config.yaml
norm_eps: 1e-06
rope_fraction: 0.75
init_std_down: 0.0
lr: 0.00367
dataset: "wikipedia_en"
Each number is 128 + 24 x the weight over its row's rms, rounded and kept within 0 to 255. Layers, rows and columns count from 0. Numbers have three digits each. The size before them is the row's rms in percent of the matrix's.

# layer 15 MLP up, 640x160, rms 0.14, rows 53-219, columns 120-159
119:116140174145121128113096093143117135144133150172136171123128129096142132120119095066151115160120130122102112131153158117
033:104105149158140112073057115171117120113128105169121166132148158113112132114126088095119122122116103112095156152150122115
113:089112117161179094143113144191114158124123110131095117080151145140136120110175125095109121133135135082089152118136145124
105:145131121118170089131051078134134120135108166131146155176151144127113131127163112116095137152149082101106130135157148084
090:099093145135165145119123117136118123155119127160155166135111114108130119068144101124124168099152116112122144144109162115
042:115167116210161104087108150186146123117161094156122120124135133132112128104148119132149115131130077143107173156156129110
079:121157133154111097145112086113120166150154154140126163152100106140121090101090133102134144140152096112118144141117151095
119:044158131127120142120107115160106136124144176124162134112096164133127103130101119083103100129151113078121144112132134114
097:128163132156128126086101105171141101140158127122109089095145132144120155144108122121144159172095086122087124115150111099
104:102145124150129120123138098155113151139129138152148098139147193138083168127094052082179113124123126115110163112137116126
108:131157126121158110132123167159143158093110140152131159139120141164064129127159143130089152174128100149153134088163125143
110:105159124147094105101100117149128131115145150132180132147125119178146123112134107153096109110121123139105103106109081099
119:094186118154114134121123138158158094150134126131115147144175176110125144162138131099129139126136089142108105169128172135
041:117109115152136098096108121188140125132146144174168129124144153111100124116149132114131135148092096121103139106154124088
100:152140099140151108148117110156131125126109106144112127097119151089074121152127106112137094135127114156084176117148117142
109:117109095149130153105115102137085132113145155153120092143105137083126130132102101128151090119067156136132140107127130158
103:047127141123146153102102117127160116128103142138122136076111125091124091137143142083133113153134122123125153104170139136
099:098155118138116125105137183121110131129129185148125102124136127116136123110103103119125112143147113110097102109127112152
109:147149143127135129082121103164156093136124147148101112153148121085109119088091141111127125095097116155101169122164145157
100:129147104126086115126152158154106134094153098147181168114145111137116138120158110143091092128131100127108154154143077108
097:138116129125153117132136149151105093130116135134144164145144171144077112083142126108122140127120119090121140141145128064
126:130152094171147133139093147149082143132122104135162155119171119088136122120111118157139119130132139103127126127134131130
111:155132139120113148074110157142157125158134122143132113133107135184128100136118104151118124150110077176089103117101091120
110:130161162149141145112131113153127113111171162164104142134120122083073107091124142121080121107194104122137111155168121126
102:149163124137134119143100153124119153115136121140176146133101119153127114103129114131108168122111111112119084093123137137
106:117109169162146125090117162122097092120114108131146160108134110140092082142084070099160133142142100134157145142142157147
111:116155138144115118108126122172130120159157136157114118105133139113087122105164130132130134125081135139137097131139108104
085:147155123152128128109093141171139155118151103119128137148155155111135147117125105104116131129128138118105089136142110107
124:128147132131205130150068120139072123155133116123128133113132159111139139131149114087112131165132085143121137189131132142
114:157140122128186121117108143169133124142154137132106136144127121153094104075133132104113120115105106156146131090169103140
105:115146140154145156109071126153120117140151148175101138147176110164122135124128096084139115146135125167101105093142104084
103:108136157168142151097101114149122102155115144117082117114133152130132133121166092122162138127139101133109113089133112075
107:129130116154148111124131101142087110154119129134174135163094160176126140112098073123103172130096101126105099107136111141
121:138135115114148133138117103127102110180152134149175139116103091133109103122172144122126127131138087145103129145100149131
042:102138132173150104134106126176105097129148099155156142131136134123097134100147098122125111135141097146104130132128104126
111:136114156121164115122113093143107149093170079143104154128089141175149106087148117121115158152138105139111134123135123111
104:124184132136174126128068104148121123094158139145112112158125173115105095161100110122112173151089107151157105151108138131
058:121151130134144115130103113198091101123164112141092148142137102169103133122132120169117156136166102146111109183173126118
115:113156132119147099146096157178140165108117132162095144136128134175121131098159115103099115146133103078131135135162113121
104:098107125107147075100129116114125129135185105143148145113114139125070138188126091109141114125140110092126139094117144114
107:138119132158140093091095097148075103150150132137114100141160166105133122139138141147126139132117120128099134133116101115
112:149152090141170148146126160146106127133140103124128091140126116133121174151142106132097134115122100146119128101127133091
119:139175138138123086132117158135081108117157148121144136148116119160114171169101124118167105122123129163129144128152074129
050:154151111157138088093096123150106109105155130168128121140127155107096128127117108112132150129131113139114147128139125132
099:108147150137162126094085160159122105108146118125116097154115196160110150117194101123152092146114111124076158138151099106
044:112170162186150076113117123167103122127121120153119121142139116122113121123126095105143124109101077143103157125154143134
108:158168147134142158113135099131114145112171150152126105123156128149141126152102107072154119121137130127131159136121108132
119:144121146120178091126102091133128097140107101133140135127120128119106152123107132118171114116157133084110146114132139164
101:126119108215133084147103075133136154128155175186098139095136110112085104097094101124101154155141123144126123112132145137
112:103138131152138087102072117122112101139175141134171110129133138123102165114140105120104124128141106116089161097145116138
107:087147137134101119118084115138127110116110096141102127093134152096130106097133132129116108164137095144110124091119106158
097:126128124176135100111121130134143110132177136121094113131115153113086097127139091147099125107095127105095111163155149131
098:089137166136096148102133101139137132166136137161152144115139147131090108112123127076184118113108098111093152122117124135
099:122126143145166136061117103133134107118101117142112121095116149152100120134152104109133116140133089063139141129102145099
096:106115158143127070134138087140104086111173142147155176163140148137119161146154114131148127135112124104090197110180099147
108:151128151156131102124121145145115091135140093164108145114124162143085145143162140098123139142109103150120162161119158087
085:093121176145109108074080137127147118107170134127083173115145167156129166113183157140157146144133133104114150122147114116
105:111143126157149073147116117156157133134159091122091115110113172090086155152156103129129074134156087119142148084157110124
108:109133146131158125112112146136144084149155073141125155107148139134086135151114141107156147148137097102124122133150125072
107:112158104138153102122085113163116119140144166163142181163091129145086140116148139099104126126154101088109164154176131101
109:112179138142162118112128137158125142144149111151130095114169130125103149123117116118096153143162120155100180111162067104
107:101091118149153103093113147194134111103151127137131095109115166121147131119129119101126137163094086109126163082148142136
108:112116143122144121087102059127084160165126104153149139144119135129098137084127127121142139130122118149119118152141166119
103:103116133123147137100116117137127146105126135135108148140161148151128128145124096145165142131111131114107113171111119090
038:109179151166135103095104119167123116132155107146159148121112124111088124126140113116129140120133095119123170135168162110
105:067150149152107133122110129153169130116108124125131165145108112086148095128141093123125125117112097143122145124099127101
085:118154105112165068104114085143122123100088138125175099147096102139109084148129101135114096138148108107148123119158155138
107:091161122120133088128091130130097113114162162158136102161112146099111129154104078106107124130092131124126106098166142125
109:094165115178129069112079152167148097164139111118073163148108176149112143147168130109155102117121087134093126114138162086
115:115110144134150106088113092120094136145156129129144109137141136161141103137156142148144141098091062132127120144109120100
096:129171155184133126056120166116158139103093114129136130110139096131144148123125093114145125131166130125104118159137132141
101:143133133125131113132128147132107117133211144157118130113115132091117114118143068103145111157141126113119120118157139117
092:158129142149145120116154107128132120126163161153134175144124151128079149119094101102160149147129139101094190153126102125
114:162116127155106084123104142147148112084133113132168125132141185157096157148163112092131161131122095129113190110123069112
076:131144151200146097115085136124107146147183117170166094148112107115144151116131139147116104111100108093122111104137162164
099:135123146120133088141137105145115125110158138124087112113146132140108176109105127084133152129152091127112147109159122116
116:120153111148179121125132101147097105140139126141150133159140084107118102125157115149096101101151088160115090169160156125
096:126132121137153078118113156145136108149120114131115122153121142160099123104159099107106111154110037126070151136153156115
030:101137142154161108079091135166162120106140141156147136149136138126134100112134120115128135115115090160110138115161132128
098:125116147146139135132157144147151155134138143135130186121078131095084101127139107073147149139130106133119183107145137141
100:162152124130168149136119127144119064134113127133116145150154119116082155155122118139151145136122109118136127128104128124
106:142169139121142104154110126135091116108130122143182156138088129091138114100149064134140104119105113116112110125124159108
120:105132143132154117157126115158104136115162162124147103127109133127122159116142107083143105124132096131133127120126115161
114:066151173128151120122127164170116141103145105153128152088120113166133118165139117069123173130162112129120124163101145119
121:126098130138154118110137156159092142145140141119183153088119126142107126108136115104153135152118134085093120152103127070
104:143179145150107078105107120135138141116128077192123080144137151138087139150097110120156121105115117123145161166143122092
037:111166141174117142096111136155118124142169113148151117106089132134109100121139096106136142145126071111104110098148118088
088:095103144139124106102152115138105116093157119151110100144189156141111124097144046122169123143102125136109177135098105118
047:139127139178160128080093104194127129120127094182152142152120143144094124085142114151116142140116089105114171150168162142
105:102159151139123096133139138123117156117140129165138161156159141115074150085123119141153104106115099116132147125148091081
104:114141176154143137105129117154111129098146103143101175108154111118056093111072103140158136149150088164119160135195163145
117:087122173178143129090111142115099111159134135124117100134167125175130134151115130128143123132112108084118127156125148099
100:108158151146134140136130101148123100126123099150094158153115185123102105123109132115126099093109115100081125130119155111
109:123133133138165118138129111127144117101145110121142138073118123141138081181150124117149102107136106107125149135181131160
088:166130155139101094133105068125125124160115129119111160105118150164148108152108138121115136093128117082123168138152122145
106:135133120181215080126098113133124148144165120139141098135120152110119116123104109144113094099106125132105124079123158113
108:131128099137148080071149096135136098159155156153124169119169172151114113124128152072128075123123106094117168117118096113
110:147151134161125107130078155139137095138162153137129122145149131149094103123100119122119136124113097119086133157136101079
096:158135117151154100155115133134129083136207151153128116152089137136103102163097092092173134139115103131083150123137111116
077:120118121165135135065059162117145130165119138140142138138110138106098165140129124085115149156089103120102117114136113129
090:075132094151114096097099126120152104167124133161148126108141110078107165125135122129152138101115111116113107136175148095
104:131121156162136147095131124142129160107113121143157112129101140158108170093154117136120111140168122092131092125136105090
091:125172110141095139118075156133117140156120148166149098100183139117144132132101134119132127143125150114131184122140168128
114:140116115131170121136139120140150119138122138138133181177150117142082147142118117111122171175133117172105116130164119148
127:111131178181155098084114135120138134116111132138155128143139109133078147096153106091147110098093125138133124138142140151
108:108121132146141132100118119146090095100103101144123115118130153132125118137185102119096131137114113147148105085131142104
097:148128135128164113126138147157101121126132138160159152134143113116124160091118134114105176121124074095153136133163133139
105:134139089129112145117108157156104134141082127106121164184116124165131181115139103128144143124133087166076092111126088175
099:121136114147130112127122135140121135141107158145128133114096148126099151099134136118084141102145110078111126116104160101
036:128161126169119124109094128166075113103156113171130152139144158138114120126160070112127139146118073119097151116162125101
097:168114143157169129119128153179139112097129128116152151174091144104113150136148108117162107096107115101103166161140153146
114:065111116125140123098123101168106113104122139134120127139175144133127121153166115059115178133116121122070124116146135131
106:079126160142155110086107144157066114122126126110101141121111179140090133133123121095148105123125116131143146158099113099
094:172125117143100113133122106130112097113159126147097155128107116116095146145147138101155157137142116146122138146198139152
111:120110165161114066097114115124120137082142120140158110150148133131120128132134093095111132180146128103148160146190097132
057:114118108117166076124123142149096101095157123136121144128164148114083148142084131111108138102152107096109135087126140104
106:106122129106137081129089160144117121129124141132141110128178108147088101143136091094144147182134126114127160119104083118
103:111176143151117107130130118147109089129113140137163134141108149107129146135154101082118137128126131159117129113130149150
102:087163117155132143129095185178129133161170105143109098142111140149147155127129136064113117119148113105136128124101098107
102:067127122102166142067097111158147074141140135150126133174129134152139140131139136127122160135152089148075130101139125085
100:107112139153116112104124119130121157130158122132121095164138122153114132140160110128125132133127127140106144114159092120
048:155126128195134123114093140157104126092149138169111129137117092121095133103157116102139138165113097102132134080127152114
112:103125127161157120095103099149086130094129141143154162123152091105142104129144139104136107136148137083105104105134129144
102:099140117148142133111093120138102143124141160148143121120106123132134127130103120142142122099121147099107142111115146092
111:123147100148127160123090147143079114158158146139116116119127118114124155163131129109148079103128128161112116117121139147
106:082131153139165107130146117121125132130130128169112128133152129145079187134127103092139135130136082104124160116148115136
093:120186110142129144113123134155125133156175124185103138069168113133105120107117076109119134145120145151106124156123160090
105:133107177134164126122125148124120131169143099135135158133101176163115134146141131100115153100146106133095138103115120134
102:100175129148099102140096143187136128142163138175139122128140141167079116138115119126112153139135126111134153094167106106
037:128149125176149093134085140163118102133160129149118137138128159144108112109108087103182106143126094116115131125153131101
112:110120122135133148096087127155124118132101132116117151168136125115127129132106125121145171118144110134070114129168090095
115:117127150138137101123076126167073142105120110137157131129123108132100176118111112149144159129144123136123185110179101133
096:128108138145139133072100134124110161115138087129113145118134162152129154135106115112184126113130113088074148120121104129
109:134154119150126138158099189147106126108142117144142136120134125149100102138100112113124160141098111145162140145133096151
095:108168148142133154106117135159102138120169070160147066075169090127119129110148121079120137139148120135129117141109120118
029:116138109183148099112115117152108104111139133182150108125101129121081112135139091123130149133128085149111162085151159133
049:114133140151153091104087140160118115121133096169129155162131142121098135133133117095130130129097087124090140128150136109
103:117115115174165091112129141177127123110171112167141116106107139118106205167130117099105134149143142144150131145145131129
098:141142139141151111133140122139130124154130129149136155118181139139113155135122146137104141112184128118118146123124147110
103:150124177138145105148126083115106136100136101144164149165116118147122113129127102128108136144118076122144165113153100151
122:119129128187135139106099148116118133080126117129127141156134118135104115116135125143158132149181099136126141142132092089
097:122154114126123138118097119118076131124147091165165121092110127156132093167134121099118148152142137141108182157156158140
084:093141117130178122101113097139110139145130156131127110121122144156096101100100117156132176148100110157100152090143115094
112:141144160178153097064094130137145142127128094153130079136132147125147134071166093115119188146117118135139141125101102109
102:099133136117102158121127138133089118108136140147141170105121144172108105120107119076178124122174128107091160131173117145
118:127148118147138131102116102148067112140114140145117109138127150122141132107106121111102101102164125095078126090146080143
101:114142125138150118093116108156130110127100103137136169132130110141147104097146111127130139143123109122133161102153148120
110:115119151183158107123133099146144129144116140125099117117118182096127137103163119093092117077112121103105127120133169173
111:100124138150136140067136081120125154143151090152127136109097168141093111140103133074135134139124102115111135104158114141
117:142126112152157126138075140150142123133162136118097145111095138094134097184127088140130124134115114125111156128128107114
084:110104152166160124114141161153154084119150129163102141113109151131102159082117122146170116145137129117094145104158117137
102:140126147135153117124128111133156143121124146132142147133158140129087150137112102108131138113164119141133171122114082129
105:104143155184102104116152129135085119117140082143164157144106156175145148107136130125138154143091126148125142108156110141
091:101135131120112135118110144142116126071137161140142136139138162109089128136142098095138107102155114126084132132136129133
110:124123148167177093106139110134116067115148112135162144102168177161099101112150127134094157112151114119143098146106130061
105:134134146104114116110124143139128111096154131123117155174121141124152183134138115140167098138171084099141151121143085168
030:109138155156142122090098101135123119103145131172131133159136160108101144131163124103114094151137090122094150106157111112
037:143119169156116106085099128171140125125158102168136138109143142115121113114128125121129133131127118125086136128145114124
046:096158136153167129087130142154127153090142132137157124139118139141128115125140073093140124173128091115112138100162142103
120:157135147150168099126077105137119091105145128149133138105144139109112151145102106110120133172158111069124167138161115151
115:096159108150128107135171112152116145140102098168165156089125129123130131160099107121129102104102117086077125121133128142
112:112149124150148056130120084170099102131124082138178096162099159166116141138113076131111126122117093170102137120147111071
124:146119131137098141142132135137118119095160112154137142139111155084084192158118107150181114139138090140121116104143105123
100:107106153135132111115121108149123111138097162162077143157102165110104148174108124140121122150129127122084108120180149134
093:142150135172139106098099103173069140114184120152129103113099118132091120134134121123140121144166124136108160127154123176
089:138175171144131119120087114133119109148162108170119120128144090134108139165099139155151160156135119140130145149136126099
097:136129162117118132125119090141126120158111137134114148118108181111135116143134131160089125123126106108068146092108109129
# layer 15 MLP down (transposed), 640x160, rms 0.127, rows 53-219, columns 120-159
120:109141081168134141189145146084166166159117125111098102093086123133126128131134119094118144128148148110104095140115158111
007:150130123131107146140141156111136148062101126127115156131131094107160123128106151154156109210128148148166146156115152146
116:139106160107125098184091151115133124128148087058147109130142094173123123095127107157117117136120124146094124106154144137
099:130077146147138121189118125121106145104089124087070115103127144145164125131136148171131136118178111117107127140133123099
101:129112139106159109114119159129122141144128095140098130120124142107130144120134049158097128093102087103137097137126104096
032:133119144110140153111138097118135102140157130113130117090137158133118102125121141090084151129156101134136118138094137109
085:115117090112111092103137154113102126159139135159112139127120153072162142116131088094096135108093066123107104134116143118
109:121132144110131124150117124099097134128144114112132137076128161078132062117155129132116131138146121115105096143160087121
089:120134114120157154115102130132119141128147158122108139171142117079131156140092118126107128109145155130132150173132132139
105:194148161111138154126127117146098143131131138132124146136107153163156127106134112149186135147112095133118128137146126117
111:158124089137128134159106158123136136101128126134144112149131092100120128143134120142102126159102159139154111153143162164
113:101121143110149106132130148160114173150105115106129104145146141161146095127168185165127108106139124139149152163114147110
114:082108098138120121141138128153149134152094141130124152133137124171127109178122103063149144151106144092124149144115074112
022:160092115102132158143171118102110173138111124110117106071099199135161126113115144092115110166171152114134095150090147124
103:101135148142140107178112143160127148120133125125131114153135121119107082155111139105124094126140155133106202111108097098
107:151142177140084108141151150132105114146093135133127118122144138161112099113131116157167103103116136135146162120096136131
104:122162154092127159128133157053124164094115125115110110122133109116124093087131143165131156102111123124159143141110070167
100:142108132128125181111112139153151152151144094103127150135134071169123114115123142179132112152088110135117139100101107086
105:148124141107104115091090166093096129147140163125160153109128154080119137083121129091130102101161169188115112136110151100
101:138070117117086138151151138127127108104110073117113135121121112136166128145102090151123090115133159107161104149140128131
093:123086107135119141142148136153141089110140148145151136178105124146119082143102117141088133160168071126120131149140110160
123:102138084092137090116103150172138127152152123132105095110066170115119127123158151143112145164088132128108133159150150120
115:143091135124139151140081140092109124143129128115104127137108156136119165113144146154132142131161106160153128105123131131
107:096146130077103119096157139157148107109103139146126135114126130162149100150129138119102126160158133101099150168115051127
097:147137119149100113147134143149099145135123134122177131094109093110093110143122114136152177104182110124137131126140147122
113:165092083119133114134178130122077112151109112110143118154135127148134145139121154068122103118125121123171092104084110160
110:103129157146168138108100109143163095119097114139141098125132146155146106086140111168157128120119093159156103098140116158
081:116128126106109132126112143100157160109129144124110135159122140075161113132078130120106121109066119155124109143138136159
117:112103122124110099125117143128111099105092113162104108110128155117150154149109114134095093110153122106152068121123102123
118:096116160134153106159137124168131098125153141116111159164088089135162143089099141078130141149117123136140108112099142092
108:138116158151149104127140109096116122139104125139145134098133143104159140087117114070120136102132159103116118113110139109
108:117127139137118139159119133144105149185146109129103119128100080123143139108091129118129093154115140149102100133124177100
106:117156084071150104161123187085126127065165117131131108144133145117163123131103103169129123130141161130119151133129114150
112:136121159134106123092138147149072109146137162151098114130136163105124138136103132143102161097135161117140138131088167147
033:137122111062090139120130120123141133146146123081123158106179108133094139113137135169154112146133136137120146099138098106
107:152109133120133135181165150118170139134163147110093124156119142141118130104127133162094130176149128131150121155138159112
103:121131104093147123140152115070131148162169147138143149162129110077068152133113096102146129113072197087086122125134094115
054:110136096110097126134122125144152127146155170120120123093085142113104114133076132123120128115079105166069126128170136133
116:142116108139147168125132146115144087171144142138116131114103079115140122153080087076164121188132118115120110069097157106
098:122138160162106121118129138101154132151109164132133132121133163086132109152114118168158128072096101133142127144156111142
103:113137097118110126096123114119129132130071079124096110123140147101137118141111138144111106122127159127123121108151178147
118:145101140148129128150147158134157118153090136121160156096153147168101168125099143108156142135139127108073159176094160129
112:129137139124139131133107136170100113126092110098126166137152114156144078105126166113115106158167094114124139156114133149
047:116143071130103107150144203124104182100139163128133094150105072156094132105148091134127142157107158175113120137134126153
105:079136103134133140129135104130141120146166130101120132127159138177096097147135119137128101154110120074133147119132077112
038:130133144142120119169180133115121193124138098134125116176100099177129125097162116108177143127104140128113111167132113163
107:144148175123110151110121095107070135113117134095136160129116155123117113087147141110141121174185142127151126150107155128
119:128116173106142104184102165112137125169121178123155151164128077115120139133119155139152129090132104121124099139173170079
102:131117081083159164122122116089145152144153167105112095125106162121100158109102122100129155160144105103105134160096143138
113:087166186142142129146161114084115122130182096146157154136132140160128128128133152121094140142131130136109134135088089132
107:088095115105139134169125121150123158141087080072122153137147116116119133120129153135093143093125107139160137144110115151
107:136146085123130129138124089081146112123154141089135140152133128109111112125120134092141084154133167111125125080140153143
102:154121127110169103135129187097138166114120162117159101133144122123104099130135112127113144125108116135141135137112105157
107:117078094138142112151124104110122125157113115141086138155102092109120136155117096162119132075084126138098121110101117110
094:113099140146114132101125117123106121163092099109159089079119151140177098100074116122088149119154134110109124096144151142
109:127134124170120106136147134172147137153093133107110101100122150104140104144148148106129115186137110136120130144129160121
084:138149104166161113131118101145110145141089132141119134095117134094113101117125108137123120132089168128152124108127100166
104:127156111147133162124115136109125112121100124148164155087132086144133110121138137134142137130133161146129108112114105088
106:163124141128120118095138131086145159108097136095107173128093100118144123133127132148121167122174163148140105114095110087
109:169161134149145135114094134111166115123121114100162119144120117090110157162164127129083118131134123116127108170132166146
107:109081057116096118072133145099187141136136121106154128127165146129110145128093124111128097142142127162137127113159104125
106:160172157141151139117086098128132119165131109173128136129109119079145093096167133163153106120097122104165138094120139084
111:149123150101124161127138108128133185140116095109115110074174153151120170129106081158165161160092099142131146116128133138
102:142149108091150149122091110144147151094114112161109141144141145145130129122150143098145094175104083108127114087142106137
025:103085121106120117126159131103128130101105155138127145135155138135151075105123129138128152143145187118157143141126105125
103:173105146138140151126182138070104117177147129109096137114135137108134155109107102114118118143138119149101118125142110138
088:125135149147124105117086094152151075128156164062138145140107127092164101139134139120129122110111152124131124141153139122
104:120139149121143141150159130087066128135106133086138128120150159087169110093141138126143116133137127126149148096108113135
109:108110140132084125149175153088134138133147157100171131127137087109169134162132158073127143118102169124136158113110129104
106:150150174134117113146118148151120171144132106121138160147116154107114099113120169088158127127105136118088114157153166155
099:086152134146186124113117128112154130094117146105142148142117154135155153113123125123159151096179157113085129100150081150
102:129131089108149136150148126131111142144110157119115128100126097137149129098136094104124141162164144091170122115107140111
094:127137141091150122080102146153152089073140115184164097142125111127114146137140096133109153105122135150149169149160098154
114:132116085120120150137133174121133108110122151153123158095117153118117103110125157112090127149115132125131119172137145156
067:159111143133159127145114134155151101139154159088149132126126125131123153147141130107172123104129106117140167084127124188
098:134151156121125160122133131133117175105142123135117151151156127163160155064084120160143121151135171112161079089122133117
113:160140160147099140070151116159160106133120155099158096127144109198132107140172099110126124111114111139105110109167100154
089:131097127149133082141153138157132105128176104108129105140143131120142105105153144163079066122120122133111155143084160096
015:149125167138134111113158117137134142120142137096124169100128158131161128145105153172163097117131156072100130125129130098
099:116127147106097106145120160093135154125111131134126127137103117138089107106115120151103121152174108149141146096134106126
104:123096138095124097139121104088171114157155142087131124135140140136111108131111117105166114111123136108119116153125122095
106:152093133118070129128176104137185124158160108133100153109156129169137116148138122175119132106149150098108107142140106168
109:142125088138162117123072123137124103139152132111158112157089086110138108091130117140152129166127186133135104162138158113
111:136134115143100159078141157114109084102143091148161146159158107130102099136094138117102147126142140134170149113121104147
126:161148114160137168154059106141138118122152146160110110099115100140089107147112107118095171136118174102107138110098131124
102:121096107115086138089178117123118123096130117138132128136114119142122124118089137097108119157118105133120146130148148103
034:129123134096101124141148115143138105118142159101160126131120120145110127143130106091092143132156116106167103110117126125
086:166178093123129106153153118125134114121152130107109118155105109121151148131175130126071141128144126134166134136090134161
035:134148145130123168087131189123117156154115128155149134090131139111118128140135106151123146110162142161110184134098123138
102:107097173126172132112142158121130113129108151085148126132155100163128093114085137117142146102123107180134141107111144145
109:147144101101112118125120156135087145193169079132127099116101083119100140129097109150110143147144108140152124137144189086
115:165128120130170149131148110129158121153097113124148065162112089126154115160145112126093167106153126145139154136128160146
106:165090131170153097119144179129089151122113136134174118109137147126100094163123151115113144126134089139190116156162149136
107:110133149106111118128089117119142114144144093122118123156152117143146083110111117133109117115073136127106150103129107124
082:116119083133173115150155152135128143131179125086111078157131132123135129112119085197130127131098122130146153110133114139
102:112079103168110126136108126115122154097117128124102125165125094099110182129114119107112150145113158106138180144131120116
106:143140120156126147148110108104133153145096137144103137163154154141139146146127148122121129124132123136166117138108101139
111:127113120178133141082110102152137128127125134091117135112144139114145167149160174146118127106129136148118094158157157118
097:070102126134125109131131138132093130158099157112174145139104107148112106113095133109155153156163074136116100117092116114
072:118172119100143115109111137146083071161117152159181156126159112131144139105094136077136090103101098099123137151146144090
098:109139136063108154106119135077109117125109109111134146118119093134127127119130165090145152096104077112117133083131163131
104:127125124146125122142144136134175123111113135121138100155130142138129102166153134181108093136125176170163152145074116085
090:114098139148153169113178128159120129108131112127156120166117134167108104133169128130124114131132098153141151132119122137
110:120120167106127102103143138091133130110118109128107157143140153117082119105101132123114101115152104122146113149142163117
123:095077096115121145146164115149103124144107135144152125109155100111121154126128159091151098135168130121136066127119151083
121:118153140127150139141137153112085128170084142117098113105137144132124115166152131105091127136128111116113092084133125104
097:096095161113161154130162076176124153138140142114098128132110094081147118113134099160151145079147128150148084141148147140
106:160134123125096147164130113110122101143121123132134154100125096111120107149099107148125157110144176114151121095133095114
099:135141169147106088097144161173112146157132144156106086129162174136126124104094144126134124089128126129072124165143133155
024:162129088120154146116097128126140080100129121115160101086116107136117145155112114077112077088133111150118159137101107109
098:121108135070114114149141127105094122079150157119122080138126145152132145145155149170103133147094147136128121134109103144
112:133114151121164152106130137113108122154102098117123144111119105102123053163130126128093120123128109173155117111161182120
113:095132153109147115129120135124120134111122144104111129131109147171127140135097080168155094213101163135131164140149107152
099:119124083106137121144171111064137175131131168084111118128128138152113109116102114150155093146134109155080104141158085098
125:103169161142142141134125155128148138090174142100130137140141154117149143129097121144097123169089138131124135136123121105
051:158089108084127142140147106103134157097107109136094151132125117120077128128123100153133127137170117109159147106121111126
105:128133121147168128129120135122153164120121107114105111161070067122129102151134127104119120120102110110115162167144131120
107:129097154108122109133152133127166162112178130143137151102146161109100129144105088132109147118106113126154172135111133135
083:094081074130121127143093151141154107079155180145128117121165090104171179159077099097122116117100139150134148139135135161
106:135115141143130111126166112161117132163156152130177148155112166126114113123112118128119143119107141102108149121125116141
100:133113162151159102172130157131142093107131148156138165144119114099145120124130163142127126101120137119131122130155186135
027:117054155133140092090113109126151132085133165156136145148134128136139161134157137168128111125149095142129128121102141105
113:135118117147119147162118143113094099126127141156106143109132141093138063100128114145105136166128138113099108106115123138
104:118160139154107131145137110170138115162097136151102145130130132082174092118151123115100099169118170140109123131124151107
113:126156117100154161145129127099115128203139085144128126129101119162163128141140161057146135120118089140138152113135108106
102:132157110156126096125125153103132116154098120110089136097103129156120115170115143130127131070115098119129104143127122153
095:106101107130145133089159131163107113158084131131167095117101144123136138111130117100097121148114158122106079114107125161
107:125114081129138128129113128108127165127118129110125126119134152149092121187138141158174130111153122128169177122130164133
105:123092130139122116142161130083118145138150148121108140143127122064135166125114172136114115142126145103095130114106172168
032:138156142152162088129197098086113124139141140142110162109133093089176109131125119121167112151076130119181152148109156132
106:118126150125089135145173140142166146159146105155154095090119151158107120137140134168126159125110155168129125117129155092
107:132117130075143099094101118140131142136152119133097136138120154143123074167145178153104144177138131111133122157120118086
094:147131108128141102146088081129161131195105099088096162161144182108139123166110094191127145101117161143102107126152139122
108:096132111133132091133160105128119093161085116129109094141133087151189128084142166105166110129128089149131131128126094141
098:145112122123098138149154101150146101126115116146156149108114156096157119183144110086140146143133154154153121115132140164
010:124101128137101165167136164105117112145159111139139103126122128096141140142144168099074128126118112170140111151148175120
041:148132095119122212081090164182134127147113118140142118125150142163173140139140133177136134135101148138115157095114070143
103:100073118139133095112105147154147123158087142124133135123115083108121101126136137133093128160176109114147164137111152162
096:099100117151111113112109137098081109105160134121123123151149169103100172125146109108137122131090158144127117123128115105
107:109111085119150136121146107102137076139128152141125111182109101148122134127100108152095130132110170142102102161090129106
119:139114105116126126140173116125159162105146168096116084156106107137095143127088138125169131146102155118130102115155105116
096:102110124141177133145159152125159165078150116171139125103111156087101121076081111095137118089118112162160132105085111133
087:140138127106115150139125130156073116108168108181128127156116156115141156123136106119108106120114138101111120134123098140
114:128095115164140138146107128166132145103109131129134122116123115125088176147156074121111085077136158151106114151125077153
104:146096166127115152104158129132112083117139132120154154107145129126106086176145106116117139138159101115147092172142126160
112:114111124161167141136155100110161144121095090080100090151126093128139125123149156116144136123164096113112090141104146098
097:125150127123111105108191155127112100146125138109109135135115143109114132129107113128127143144098112115049100142150109149
117:151074114118067101113108131091114148138122126172149155137109157142115108081136147107134122148147140129123107124126129145
109:119139119110119117142120177134108136107123153093132139097155085119158143111127153119166098142132173161159129146100129139
133:099119124159126150157102161136124165150122125030119130111125091151166122143145110140101106145115148154142113128108129141
090:134170123140132104127142104135162165128129099064111128136114094109124134097131129140095120136170094103152137129133149125
104:174083150112100119104139135154182142118136154083114129111123095128118115113174155119123111153114114121119124143148118141
100:095186122123170109164127139096143123158115118103102132137122087089134063131154138131138113112114135109111152146121105114
083:148137146139179136137076116161094122106082091123139130139148131125141172122119152116122145139130145149151101135088140150
105:118131106135142094118183176097115146141091153074150137108092144153117100143108087165117113129119112124156122151103149145
098:097143144143138148126138133102145123149121133133161116100137110121151145149102106128115157081123111111128162106103156128
019:154152129106091122149121116147118096099112101112138136138119147121165143121148138135143098166113116138117118150112140146
031:136133093113147145063119120147133109133124148131112098129135136152114120167121157124128102145096104163109170162142135121
038:124080107102109128126144147116082131150134147101130140107087138141150117118136146111111124121108157164122128168112154123
131:130096144122101150144140138116145134129124146135163135118090128132096126075172133115155089097058166139146086162124163130
114:128133106108114136112152157142124169141145135146096093131122111120106167095148155139154106100101136118146112119133126160
116:157129098168073152130117115158151156177114173120188120110088170116131124101154107155112124158126118151112149106115120138
120:167086104133113154088072153123099160131136154155109129144105173124114142125077091132139137146084122135171104088109115106
103:123135108127133106117095147179134142073093129153133101158160125154151147160154144153146134080166135119107106116111105139
096:154091125148111116143163143146156133111091123061115116107156114125126097142141136117125118136130152129160132110137140151
092:148114097109150148150151138189145122102125125153116101105124104122156128130108115094149150161084160122099136161112070145
093:130140115074133117140147137108135133094129132109144129135116111084128142134171119127148154119151134118146118115077111113